Part of a small language model's weights.
Size: width 256, MLP 704 SwiGLU, vocabulary 2048, 19.5M parameters.
Architecture: rotary positions, no biases in attention or MLP.
Training: a variant of SOAP for these matrices, 511M tokens, 3898 steps.
Each number is 500 + 50 x the weight over the matrix's rms, rounded and kept within 0 to 999. Layers, rows and columns count from 0. Numbers have three digits each.

# q: layer 9 attention query, 256x256, rms 0.131, rows 152-160,216-223, columns 0-255
# k: layer 9 attention key, 128x256, rms 0.133, rows 88-95, columns 0-255
q152:448587419564471566479552446490432568486454535482525581484470520507503547487462527557517448476513522497588447473565449550464423507451507537485459520506503464599536502453535506506480518500534520505437422489525499552517508535538540536550482584498571517531441548447520463542467544519573544504561521480483550441477523463476563500483475459466529528442432435463538461457488526557491572460492443454498448583537599503580536539395505519488457538420462488473445458509470486512455512545460567395484476567521443515541488497564522484567486566487499435487541500477539478564497565478469527437507459445536479598524540497555488487414641477478474444484416531483545501493471478379500505564425443432494419529533479438622442556491502505489467539540474502499449406623509471499496491514508465
q216:508597557493489522459462510517412517494549420505507527506472428451649631506408535461485520516381542536557526497457425500570432477495495467474470461488529677558470466504527516459506531586592538446542437488421551533578551564454464507644403584550464560552479453513526480521456438428571527529535433463483482492437463495448507447591523496449547528507461401524526447503536439406409521513461437579581587421494549440556439555541442454445527543459470398523499493462504479407478477494431626445448523486528460440408548526423345515438501492467509576513564510518622454508551452454333448452540556582477532528534553518555385546482544474520450502507553600516434575496562541501526513412529479392474453555493451478563342508454513572465460452519529484484555568642493470465420384480472512
k88:478431419558563368423449506476467414469535499525511512502490512605488530398564456547382440509530550510496498458460497426586544559421576563496487432586516539515513529494515471477508560500473528582396475469486465399588419394488573488503484443406573378535434534388664505486504539501510491499565469426509417494380545595459537458483481473566473420513467472488534469553510512601536541549550650478456527427466527583505461485529440452380507421450431581455458479531505535474496447526571486475507457428513429507479474462474499427589600587525578460470579473516454447499472590427566592422510546500459443533597590490517495370524452517583495481472505438539472445494543590513473500419506574514502559517512525539430575538505475564419506473509578533507569484492409515570597496498627579
q153:527468430471522512529566496466500576413516510372510452528426457533589476485523475518570508385466488428583404517576477538523477506481426516494520595474531573515521472474466546486563485484475513458569454489450518510484494485544392497503497505465538542478480543426525453587562384457515475516481492434569453430528520530459494509546520470578596490541365450537568561486410491426532500442423455525545465492582462457441505491575536468482600564549513561492445416504480521502463549496509558458499490509452541453559471424593550488541557584586550512503468533524457545495521578510564538505565574539516547442558470476552404478572445505475491486552493475482542542549492436467494472421447450433487478555588421597485581573502547420449558503491512481563491369592488462444493501475450472
q217:581552492534477564437568474475556484476566489483460561603454472502430385479538495428568443478446463480606408480462423526516487519494516491491542475517393554463468465505475497416545530418499534467515494426451541530440551496476470496450451543602530563588484438478489545495492563598524500613477607419392539512496527511416482513563449475551462503505483497436444555497530533470399613473430496465485565479526465404455583543529428470458572424501550527473409451568499562461460531516463552511498514468450535476490429454500351517421449476593499504480480489528463576484537524431492457516394501571423518437573479467503575491512545490512472613445491448498578562450551434440514498507528460469504449559497433570446414544463572545460532572466390487463536489506481507435489467501491504
k89:497573469531453434541470470542489449512486478475480377510543461426457540487487439487589528572619570466509523474440503524402522534534471445554513462517574479489470431525405523538471416480524501479414513451634536529559511503427527509552527536507559553495572533440560533504502491458518620515534444466549475423386500504496491448497514618447551546529514519476519469467426473657484521535622493497635540504516543517528517586453512535496555443447390509557512504487520602492521528497470541428553474491489534483441490610548578587506483469489490610613498485473513474572434393497473469531576444563441463462559560459447607543479507568463501466494466546510497557420491570485450526453437590580474426417498536443519532465373505583513540582439521475475589448495381512523505566454536388
q154:507488500527528428521484497480553457399530541488426463529488563634474437507522528451569429496577494581527459619521529504514488565494537541498562501529523550472606539485480425609589621534560472473560523504438527513474378480482540558534511468494505440473434424460540514459452461505477452447532504498475499418479588484491536503515489523553399503532441517470518473460455506559504501521607490550481529489514488489486485484590427505559487470439557422510465493434599523544582488389512488529422549499548465515470493524453562526569446477435506450518497417550495474461522534522514536459526549539383580517471329527458561532472454519441518533486496513428455479517492555460507421463500494462543404462566497578385534500475531488518494430475389465418519394509559466458523457403486559
q218:449519475594477479510468524527563505476385539501439572443456546547533498478492508416576549454562433567483609518434504467489421447465433455489521502456460528556468570517482409531419441488540515484441565510535481487367488635519505487546518470485456441602493476583533370519460523505419536546453546381572500543579445552484452457446485426475484534474450459341412459360501507488380486446496451591422476473504486523498511489509491544423467465446533475505509511500445475588518478459485525495324501435499535446497558413483495552516550491482471487454511405514526480468506472575403413540446539569455573655460456416535516431522441491437459530587515540449493614470441641449595528520475465502415451486444445504500464566481446412469519502463447456498516571541530577442559564515501431
k90:428502581560585562478495471541501436442487479463539480457493535481560386413511495463529461495466532491456563529468499502498585447507491565570429482488550487496631507587489511515453538458562423522460458527547504483444471575543478483493573495478499524499616463566567522468467544503554490399492471437506549491554451466360450445479495465509622397493633536494509433480590472504410510445561493387522456579503512494480472461522422507447544647476468502539581521624595550520531485477452587562593473548507469505453522450594516559552458584631531458493495648521416562434482602505405484523463448430490469504504465476551509500432486478447486462503503489583474520538489527410572588533452388430506496386534388494487557500453567528500474594486497631435509435472474451464458512484478494
q155:417580468463502516522553595543476426480521445488538510525543427487502467611525485594421465574494484518512544517588538584579548509546469444518510457544506484516440484466491487492399571462523461417599437509479475463402456452539488501443475541511349616510492478521488458509499528541442459466449460583455429507566481566596440547498527396497497543540456433626422614458574477523422455501524525491423568516589559420506438513588447473503496497571469562406416488535559448491560570451421538546490597401461440517447444445514576572503405406404482434531522496481497580404472501522421515458499565502554495510503468404504529590474401541479563409595620451493583459465536455455540555509491437472556524463559453472543495475548506537587581515543506510509548556462423496505509460518561437
q219:469514416529420561664436534442502565487494512478421510512410543409568547436580498475544488510544530576504577534597483435514429537528570544521383540527507462509375507492471491487511494500591549367549493512525403498420526553480451574542510562536542479403501452548598524387515427527577488551560428526495471488420508570532471531573550442518565508402496382507495437531540432499417454539413550480494435448536533433533537630528565514506504519556593452481484552540530464459581434524460484522519514481395545464528503554564501514538489509579443380440479405581595476477428430459474566498509516430462495469478508552547363538460487511470363665422496519652470520515595475513525578498475544450558500548477436423543546521516529558410524522587504443519426531542524505502531486514472522
k91:509422507465522468483513386514518434532380578549547563396380520468445632418479587519564468479415487577527529405476520565525506536433588487437512552556516494515544511482507498521561565534438522551505494531519517572603530560512460544505561549582577511482519494463430522472505528470491516494502551421597481458391493493522463374561503510560396549511582569477485610453433540512480436576444477439553571513582621496516493495627469529471542459372598461499526435497516478468408414436505506603525465502583456408419547487567496455568473473439627601538586489479502470464527557491473538576512458517500419461467479544550547422480464538577523501527570480466511518544542528363481413583458499496535446420614414477496520447480574564470417522510542536532498512510624560490612552437544444
q156:535398499561506522447551530441444503529536415475502547502521604415452568524477404495530523573479586577500499450562496459493529411543472432403578537538529529593528476496561523444551636512503553492448492504456514544497563543516428445554433553523545601469481493446567490561506350432559529538483540473462507426541464401552514551525493529481564491471449538469475438491469519584417511452582459420468512495462537539465509414474548471462512479486438458557489499493436525541562493467496562525496511430504496493554535491436488536437573549549488492525505503477491510446539504398476509478448620524545481636472542598613460445449467506511554552425489597477522517445532492393437553572421559537473517473463470518511487552514540501530562495435518532534473528450475502459504403510461483
q220:486404438488571457439483507499528535483509489406383502500541558526584570395500614549488496492588558450560443487515516534486431520457512512488420594513454503515574561573447487587459533478564516415528446530516502421487630477542475457488544505450406383423461444516506522516488395447416452535499553407444510470420436463371410451648445444602412449512480529436449510495503525490416519422518438494399445446526395480456478455573543506497460502475525433506491517506527545576511457454501555533546476592497468503521518568444420477465565501568422499435468482569500534525480542531575507513502546498468560463546419503520564457466534461454548538427485478478466588418489447509489469424497517507543488544547397535490548606481541383514522529566478495511522551452398499468423551510475596
k92:538510431553394450512434485489476472525419492563471545431461475505578415510449494499448476471563529434461490420485529573590452467560575564491552508555455463566473456456416521486529476579487503533553486542506476436506468458523567477561463324603465417589530465524492459560599520566510380454562543574396361471499519521482523508545492544506506522530479443488540553446548437489493497577445471454477538488481524483442528466533481457598481495552485407457552505581489496476540469529454479521480552556560460554425400433491379479516585444484433484479439471486502592434385434561494445594496473331542494475510491523428477532538447499484468384633526543473460414410526500569546524588573408442512525524578515545478494497387477517535562467492353483465477415480541373581442493531546588
q157:488565504483487527451488443517571537541435514375458481480468448469625595419462515480522476578478529549444484418445435461493527488443474524446463539551476476536552488439486588514486495463438539510417502489501496557484522498603563438495476407485493545532513546445433479471461599545431567509495531452497485501536434456561452510601533524470425507663558553535498456396515561441527492569511496555498399495494417501575459492431459564467545488479493471530428568589488570510559454420496400569601480530514498546536538529429513457517485514539508563408510515472520481535562555408524453482572443523418417505512505564603560526447478499532632489503560553543462446548564487579459506484498472553472497499509514441495478510510561593448496529481589556449482618585509489509434552454461460
q221:480464553519494521485461461498446552497492467540420497565468340553519507540466481417414493486558455477434512585564531468507516536508537539496509596537540550490493459501515372510490479429478448513422506586472492573510541497500525497447416436601566477476532505530483590537451466546504565458465459547495519468468534536354562434486458606556520416475517457441418508432445574488517605523469498515614503533415475578535530453529565464486481578544460456539551545605444518510388472557509493503485523512437479490496536475545541393494499522476539593459465592561524430483524420568546488521464481468556443468372555577500601423504431517505573530567523503561451390490499401568444483448458533473548509504512533481362483500503523500444486458516553514457486488467541515484391538520601546
k93:496441541444563451472533465573479533509537570456471589452491549466453524541588520492485492508492520527501633552557522483510566520440519434490580439543416549432486537547504469472514533461435566560469586514470513419419532508604492545507669530443489494490460514537484468424528391520441546544500537477571393522635595484537417528520509445473531611498499439555474510512523551601543495574553569525462506554536571411497495567420574564408416539554502512517463608541434511555606459438557542541488463489452475397500458617548526565503562476531462452480498490481593545464481501552502471461449566459491486534400420412417496615506441398523432553507632637521472504492528501541581385503545527545515459491490480518487505495500395578499599540511443454579507609523607424368502474489389468
q158:492410477449456419516468468513481519455505579493589458504512491496461514576519487457506525522557575437539551548463471576601525527448580424457436500479533517534505527455479542457492420456546548444573472511419519531532552376397515467538444570553476447524531477485491411449509529479410471568522494462572555551457493511342463429518543463434568575522477540515572426409523419552504482634396444524518537548522495476499379493555431541501568511438458541554525491438468570428480538592385576405501443574580484486419524502442528601544501479537649535495501495540492468548473539453576482469472531474486477471507423498437482491524490523441426410403466518452494528469448428546533527502567565458469397414500422490450452447481469436554511588576398443546485580524397517531541491534434516
q222:504508490410519545595525492466517489591476542581446565623482629369532416522540518560514470489595518396541383477477557521559478426582473537511416424450503561517590511493509460494481452540481540545529529436558444464671518470522617563532476455518566517466485569564398502397433463450473455542564463464511530414487576424416560519476412438330533505553433573514456511499521551449478511492555509472550450539393432500619500480518418578497462454380535558449520498405460558534464421452556541465544437535449489489556416435545444475527470513477562593464524560484472475501441516536545558602623489432438487510538541607440464424452492497434463551508473594464561520460433486576553417505419520449556392515377434435609539420566498477492491514647504392489554514471549504396482413548437473
k94:431476522414428621477497382474474561565546495531517503568495443527523471504482400538572430446591491544382539353581436487574491478500535559581512542548580535505521520594498460545595579441515561525507477700499582462515494405304470480480489539464562525607496586505443591454553521646525515503503479492544470499446508527440638563479443486490531516480527476425425495470424498536411369505509474361520413511570465574516475480508619428605526477514422465472479595592525555411527474561523463534406521535544584478462508513540514523403484382479526494570553633543588515540412476513512528580414523508458587573484495558493528488439445445560560480454384477541509408525482488460508414429571544590439635524529569410404450515509439474387495390469438488484560527494471534431455559402463477
q159:527480537576423547517542421449504506512545460502517468436591514486485428493527462496547403464475307508412471477411495395459422457493427518510528536476457482488447502507529573479491470531450509526503419450489508441531504454512450357523436507488547428453535519575454536515566514501549456502521481498607553474522601490508555423427483333494460391455490496515514484500543507405482481559542574531508486473529521517498456547482558440501472452469528596461615567524481473546441483572422489512436447470433459457481475396471510514519588560493449559465514552559548517404562534486455476415495429412571466567424447496537467488546544540491441527547498455453509547455472453496545511515477530471449537481451545497426498572484489527482491379594560514546515474501561549413566592554452585
q223:562527435398526475532521477519592419526554477520549530451500520495553482374552504454514542460509364521494560456495457527468505466509447504541476486508508469523485403562527551364564573478444558522474492535436569441505569471470526615503536441499495541504566384363476490534576476599520500489437416534480641508480377569532472522460592506480576552436469491476465580541500582431484479480526575511511508382429430550555424444556525574558470429539546572652525574532447459487514478456536510444513437531415436602368425515510493517561484571411407457615452463476535377548587566427582472583490425511459399460519416535488580474487465420467439582573546491490487569519449609532480438438593563523516562516539520452457598427516490478451565500564466427529493411318492547474528482495495537
k95:502568500422420545514462588549475539521481674453529569515527493429495477530516516431497542473397498463533510447517507485434475547483569444543479628556535573529527539514478502479518401492490537615524442544487468544502514445557432396586517510555402544481483415451496489474443619525521444574491391402511388564483483570555453568545469448506531646548517494491528439490462454496430393450473480439477378480548521568593493563492485462458447578414509468623424391465521586519498493596405494411504538528439610450464497501394492642467532417533572522473502463573375453451424457454583473418428478564528523456538537444523485534595438524558553417534455508507449351482517466590516472575432489513524482554516565477593462607571527509481472514506376449564412523423430474537595542499483399
q160:476529576486476557453527535438475511506526499507521478462530567509490501547519614478513437533563523498478470416463550555486461489568518525535451472525430555479502534398460515567550488416521417529463508450560571422566563413553405463556520354479478597463622553532399408546509569422449543527494532490514573411525530603547475475513438463485433573507461587402466544467441498573497480574465504585396484458500419471514503523515521492482558462414502478491586510509435598516490442511529433515439466522585463512523463520550507453461604531379573481518527523537621542404517465469428495557489539490494470529584620461478505463562464512577550526541466519428468495489543427524393489431455517416568559541462489542508446503492559462545476559548502460504464418512584506569481508509488433